{"n_layer": 15, "d_model": 320, "n_head": 5, "n_kv_head": 5, "head_dim": 64, "d_mlp": 640, "vocab_size": 2433, "activation": "geglu", "norm": "rmsnorm", "norm_place": "pre", "norm_eps": 1e-05, "positions": "rope", "rope_base": 9810.0, "rope_fraction": 1.0, "qk_norm": false, "attn_scale": 0.125, "bias": "none", "tie_embeddings": true, "parallel_block": false, "init": "uniform", "init_std_qkv": 0.0386, "init_std_o": 0.0, "init_std_up": 0.0386, "init_std_down": 0.0, "optimizer": "soap_variant", "lr": 0.00237, "beta1": 0.95, "beta2": 0.99, "weight_decay": 0.16, "lr_head": 0.0104, "grad_clip": 1.0, "warmup_steps": 200, "schedule": "wsd", "decay_fraction": 0.878, "decay_shape": "cos", "final_lr_fraction": 0.0, "batch_tokens": 262144, "seq_len": 256, "doc_mask": true, "train_tokens": 989500000, "steps": 3775, "dataset": "wikipedia_en"}
Each number is 128 + 32 x the weight over its row's rms, rounded and kept within 0 to 255. Layers, rows and columns count from 0. Numbers have three digits each. The size before them is the row's rms in percent of the matrix's.

# layer 3 MLP down, 320x640, rms 0.0654, rows 243-319, columns 80-159
104:104065163091175104183162166162066134174130119044085127091155110103146078111114112131116198111118116119190097114107114177100155135164074146084146092107157078131100126138139108111129133108163154141119133089150113088065097139132133138120063122
097:150162086132110126128122101090171090161068126095145104140162127134204105116135094110141136101144128038105103159092118070099194108140128176158141135158073131121141140129156181140112118150127161120131057123136097098184129149125086123120117181
104:122199088169122143136074171075175101080098122113088178133158174097132080138136133124043105172103211119155190148093087107090133051107155151081123120139120146166151112103083131179075106057132109153100196101107158161179104137094115079154106099
099:112158143084093149175095183080086122106092140075105110102145065112132181117060147165144122134084102109070114138162134117069135147093140148160154122116144106117118093130106172187126150119103203133151185133146145155097099092157156084150155123
096:107151100187126103098115102089114081131137136086206135132116104078131153083175165163151166083084110083139132106147108175105074120069087101145109086096139136125148136088159092138173106204153065095155098136181114100094097080148098157121106087
097:180145173129076123120129119153123115051092195147167144125120105167156151168137112167130170136095081148162084169098139141106126096082160165080146091079090121164143116160154123148072122073170118116131153146055152109088130211112139083080125087
094:119139094125155117140165127154073087089161141088123108107073101093103153120133095147171068129165099133132184201125124158144115124142082137116125166105138163127144163174127129159179134140149075146120182128178052101091125112164137099099111119
096:180203125129188117104097109130139159167111117122092174098160130134129120089192063102141144107144118126112130131095136147089122157061159157092111143149087155121129125195068136057088152075080131100115174149079160120114148137201137165117165172
100:122066137171083161142096155159161114098169179125154151147115137215128180160111173140098134121122120080083149140101127112083118121153103131086142124075107116200077123116080149141131102097150112108130111146142183157147134093169148123107104152
097:106129160142072146134151150170103098113127148154114088103112161145172170122151100170094178121130125135181134124084126150083102115165141157113116144090086194127096132110111115096109125119126137178126124121125139186143085094158114093156128084
097:192147107068127128149145133122126099147109149136093162118185075132119114084143115134171128111154123141157118156086089076134135114062103161108109111091111093122185100113167106145135109181128160081135104120088102149125186124128125099108114101
100:120166157122148154173165087130131138125255167121127125098109153161112131121189066149181097100142075160072085102132116155094167144140146138143132150173134191103134142190106161211129099185124112135098154121092115132124120095181138130115137117
094:114127179125190128142173152145146124149121105088126119121085120088143158089183121093176156132144135138098171068092127121142153063103148072133102153154090142141124113065155113060132143138063153132205100119108140109116141134110185115063078126
103:087107136087115130160149146114103140171118075130086151073146094149173161107196135078078128155135152115143146136171185117127158136152194119175122148164110094137149126143122190179126080143165128176129159202170069161203121138134084121140144127
098:119135078157145176093096149149124137126141139114200164089124099153133080181145135128121123148163097154108202160139132090123106153074122083116135176115191160111138163152150063167144137178144207118116036179162119135154125067176168157137135078
105:106134078171115190151143178069149101058137137157177148141113180194136128127127117114143112137164160069122124101150144173134111121099111150155148102116118082135111096082104059112177088095124157068133148153086098104100139151149178106053111190
099:095135162167117138112193137103078182148165105138181129105117160081122161153161104170116173070093152177157179128124102125153100113130107124116180094058176115039185166082099103140177137077063079128153101127102131128140156159165116158152118145
102:158172135100136146088127096094134142118173120131112135121114067095113160114133126221192122102098148118153121109140134154147143159159085152118130095170129161136126141112098111192184117134125126162152160089062118144123135088060121151092138093
095:105138180210190094046183177112145171157112126124189123097126149111105083131102057093127093151092048119141120153141168166108141090185135142118138121114080112103140115160079121105163135133173082113116148098123112083111067106157102099164155131
098:104136178172179105068121130107052149174143106154107107138137052188158096161127097070151126113161201169148120109164149144179165123096093134060122108133105108126168129127110092162089159143144164038138160139132121180200120111124113144127083108
107:096159116127180123114170154113048163113212130152166129129164105112113183156149103073127152093163134149123070165126123094092173102114086070100059182129111132123126148127119108130152068112124096097129179153133073117148088050110154149042111127
101:110139195099101093111176114140133096139129164151067109091134133095126153065121117161143089138114110137106096158163092126140135055142104138146143111158096189164095087142053102081141063180090144075118167123161112148083201136143171148106109125
097:079134138134127127189112102114139076101114128149082104189121080155158170091151128109096114109191147185116108092113075162123140156124139141093153132111151127109137135110127171107115075106065066121122136114161142107097137157044098107151100149
096:113178110129108133131113102142118165103171110117163095126132164094085104126066082152168095100138139162170121117172143131121094193185067146100137110120106193072107191114112150107093138110143141122154108125116199174110104085090132114125201146
096:147123121088130132147120173122099145126078130149167089136151070107087150142082124118111079106142113119125131192148131128127141122096065101059092077112156138063071137145185135123152097125112125167119083116065121107135126071098143125124173097
099:123124103113112117133159102129186074120063143130087102116085157120142092100121120186139144159152088125155166130080157171060113144068124070157119152108174186134140151183051136128178158105115126153097143135019132127102167112090129086067137091
093:105142131160119173128088096109136131110221150151122106098136131135147185119120095154105114134094142089150108076135127132095077182144134130161153116112102039180071113225112160143131125120124096081121195093133152188132126102106089167173116109
098:189155100117162107062125116118100104093166142186110096171113050159153127098133158099125113163119163078159147167104148102126096201118122194158112105135136101136166114136134109188111145100193102164156114147193106182172134130105123148144130174
100:143072175157129113135094108106149100111146105123114085081105206121124138239135136103121115060142142085151184189119166127092114135119144130125151076097093137143151084155166080112173142066098079149165187119101122173163137166089091099119165149
098:136081080175103125128196171088097101142131119086135136109144101184155133096161192140111182167208155099103157181134116142119095097090097077105157139135116131140076146118101158097181161121188126127141141129118120094115133131142133128113165118
093:125149187162179109210137146109138076120166123134141102204118103093147149124091093058170130100131133126140131173104157160122096155101133133102121123102116141136145061101136126129152101129172126126123112137155141109154133162088147165108157156
104:153143083141120175109151160083090148083133161160139188196170174092085027142153180137161180134086130107145136146130114098116077131155047102160143155102155142109107118180127120149158093200102104125128161172098159124116132116101089117154134152
105:099129094118154111107150135122121119137140168116107172109094116099150162121166122074168129118159141151153187144056077078098137180176121150152109175098120076102121162201175136167117083161157114097155142127103111055163143098172078171149124132
100:113125100143122141139127163180121108173141122111108170134121171123128149106139141127149176103131140123190129135053135108171131099132074087054140141098132127155159089119120149122139168126084115076121150132144080140119116053137153131100152138
110:100071075107113082193111144143114123142178113132084143171131152054087153130133195131115192092147158130102071117133129145132121102051170093104150165180128175093099104138128090141159166110141108120132123139118134154105103111117130217073114105
099:099138154136168106158208114144178122086139191114096152151088118105091162132214113189130192125122112105102107168134110158172148135150136137137119081176142157183092157086191109161101135127126082140063122102178069130167107125068080110154077140
097:109117079120141131142134085124107161163063065124085141098127117137060145070113095085187071128147126155129116106194133128143187132210139109192089123123104145097106167127091106161118128101136112105142118112194130107112146081154142106100138123
100:130093127129130144163091085151173134169110078123095166127129128119078081063120136129090121107163122150104108156114075147138210159159182180052169149139136117117151177087168118071154103092102124076078123086154056099092153131167163151056106112
095:181127116133179150173150160170146142128151089181109128091085141155120118168080060111178136133069163164143158160131131108067130080095131130105106133135117173160146194143137188119156133109161140124137149122088119112171142130155179113140083082
101:139171148082106127106096139103126148083131147100219139137090117140147150123121144042111125075086145151142143123099167091080143168163069172116112082097122107118121119082142141146096093200134056200130103147175121132095097146199165085107139095
102:185135090111159092137168142139129098196069158116099130093153165099124130171080127159126143117077135140062176112108139122101147039159108189108096156103142173150111165132149139171078155077136141167080128108124111138130141097095159103156153161
104:113097131135141111150139099072183140142118137123136138107135148148056098174135127147093180111121103132107092122109099213185126116113141135127139145091199113196146068130110133139129156096134123099124165118174098152108102137131131105073171123
094:087115104081141109123158175150145169087180141157069122067154150164190206116090150116066199111127139166204115121180081135123211124145179160080077135096161185071115133092095111153140139123166129081109130094171110158114107072094076143154107135
101:116116115150166055106130102154077085131076164144121151141115151153143102125137126148113164146107138105134171164162144104157109071099177146082099121117163154185052130141092131130140108078130237143211125087103124135120141158097104114157182181
107:126146169097119152136095151172096165162121075086115080143106167197137110138105134134122172084121115173064178085131169203110130087120102102084139167108130157107103125169085105071160146109155100117077146173070127131143122128101154143102087074
104:144125143087152114083160095130108070132135123103143081115132087088166087108067122098131081081086135165110139097076112139138131111104078113134169131123141178151163143118148180088089135141158123100155114127124144134141131088071124160135139097
107:123148124067101154151102140175092095147101135156057146143112160130137118120190169126196175140152109146152144095070134167148125155141111062184123108056147160127162118135107144146162149181152118158094104157139117194109094139055164204137166077
095:110125105129151100118120123122133142140118174165053089150170080140082121106174110118113067101065102089088065058156165116122116133105115137069108100096104083122142177152153153169161137183151047069114066166105123141106118116160144168157101138
103:151103161121144127139153124156116128168139079116128175143133173093180123170157132118154198126120131178171125086153154111064071112147094123175136129150154134137095149162146114142146163188067095094151086106132188133156129114104096157128107132
100:127130182134138150087139067147161123190100149117028136070150159150113086068165098095127114127130120105135169148097169077156150141176123082122085148136114125106139112142118101092234118054174135135064110173113114157064137101151158158115109096
100:118147133158165061119128084114106153075174145143172068138111183050164155144155103164173164140076138112056096097083099124143118131094129094142122109128152119109136090114090093098070097084142169136090162135172127104096106148215127158087126071
104:057163054063083156120151146157089151156165117166153152134138128114069131165140097154137069134111176137137146138109122135147094133170110139088126152145123137147115126139159116112151130111157150112110121172167117105162091126171140147063142117
103:082149092155122139130184121119109189177177121094084043113143126123178099118128161028072094146152136089123123109095118117094032104122138153203166135117100166094186112155090144173093131127160146176144130092108143071177187091136143130117124106
096:107156162208117143131165132110108121115120080104098170095151184126125081123075173120112173127100102101078162124116109112098126132142111105145111173117157109162169168096101086142122102087091156204125153098121112199095107100104144079139167142
100:138147113139081151184159090119089149130163101089136127116097100103131127146107189102165103107111182134084176135086094130173130122143124044134115133090127112184133127115081111083123074140142161153108108140069123111089151145157148158075143149
100:118108129093092138163170159115121115116074158140103201126122117142171161195173111117159159178128150100115110128160099174100133119161154122143159108104148098079124103150092169131164121146166178163145189069133162137148130157101138085184184199
095:121066124170146114173121162052122103130058110113139151147089162155111142078077121125146155132195149126122183128089124065089055161113112118120118128137146106094095133153125113111093151085163155164117116092167122120091141094154131082162131197
097:153137120167169108111147086164149112121169176118163125120146115087166154127169093149183147144091168132104120101182099130130098167141127179108117120186114124126098103101212116051090194195092163123161186193133100174171116108133082117171160106
095:186084092203095106115130188171099161175115127088165172135110149129100190134135128160157108130170083122148150214089108101160193187114123155136095106152112144194141151134113128132161182112144135106116106165161117171132153158075089102131085167
099:114160105109172128122118202110084140098116117131105088113131154102099175168084143144172151078152145129136153149250148084149181159209091183131099082104066139088158108143174108143090146125080182119138105155107126100060091129177157121137116104
094:135139127174140126075178155122077103122117116088163154128162174100122080145108080073166127110112142093132150123134118089117144100101138159011149202093121130097144088116125097183082150140142095162139080208124140119131149125125153139122124128
102:160099116174151150140153143108182139154088145050087098126087173144116117163118116086095078116099180119159123093137133081099084118140147129194098133097141092131177143129122108145155162122120104154154147117145120052185113107126141123156112121
097:113102116137136132132107153138160056099125076092138073124100131167099142158160099128123125122139187154150132133156125179137185158144073178181111117126083091221119101099084130090143074070076104134141186137175124144176134103147136135121122169
097:177077109125114085152157124141225131127132104162140075151115135145122113141116128175107134130134112171151067105140077078155119138151109105131127142092164102177107154075116114098129076115145167147083166165073077125163134102111135137120129127
105:138176133144129121053141088105173192131100130127163200062098111079149138141118149093147091111117129165114058100103144118120102119124146096099125187077098132111126179174104124125120084150100145124082132133146130174128140023185127084120178134
100:087123124139140089087114137120102134147194166144130108131139096111175171093155132087126216140169171074121059120141125079107156106109141122141164139135195116145146164080172142096185133163111128146155111118122160099117149150076149122118129154
097:115171151111142123077160139080172165159158131136107163144161174120125182175028127099132129117131126138138086163150200190111159115082136177143113133130099084095141107117198080123109107045124127185096140151079123125147126128185074110077088137
094:120115148097061059191105141142122138234148117097182086105167123131103072112227088096134121126158148157137128126146115135124123133164097110092017119150107094152116144154122106115168126125114143056101094133180145106168112145150108146135152101
119:107107129141110141110140180111064158139131117114115147131133184076077147152090115130079145166165118106148107133127111098126183116129145106179108152163135080160100108128100113144114119113098124090117138150118072165151100093109137122125009130
097:170145121175087134134132133091204188122063107112136200157145168092127123082164149160153167166143174123098129153152186057125057098170144156050147103138136142109183122122070107128147072075126124120184122041155133139158146168097167122165184143
094:126077137124108125180137111140120153139093160125137133142135105107126152122170164131113059116119169121140139094117131064085134113166138140159171131132150124110106149067114091144137165061111100135157153119125104125172090126133114152123098138
097:199084092089087130156098136143109062144107131134138185101154162107127134110109183107138052101127121146097120164087093124130135140143110127074110164116082116169151159172146146084131173121087120136124107142104118144109180177114131145149158142
103:165159123108115109113143117134107180127144152125159161134136198129165099122132128138125133158120147133127170107115078095168087164156057107145146086136168153142151165084172103127131149118166085099118145145135081096095088126122115149113117075
104:095120099096103141145122071154132166112146139147130116135118106184118137099151111144138187123127199118114146141181154136123104135108137169132145115110159117141076165142135202088168100092106133155146104125144093188146098101174134140156157110
098:144075105147127081131113080120138126163083127093182177180128122122158104187163115146096074110172101193167158064088121099100096116128127216135140104148159099163127145156115102165156141110190122122095102184096179187143116118136108064135174131
095:098100118080076138124112156096215108093114168101154098151078101126246145113091182138166116073102103098122108088094109131102126120179085090169112109128162133126132111110129149128128132142117083073127120146156098167135045085148064134141085081
099:082137087132127107108154127196123143171079191169157156105144126091133159157121124180058107169124124140134194119188105139096092132210182118079120090138128102107105125115163170141116063124096106081117117140199062147152135041150132094152090145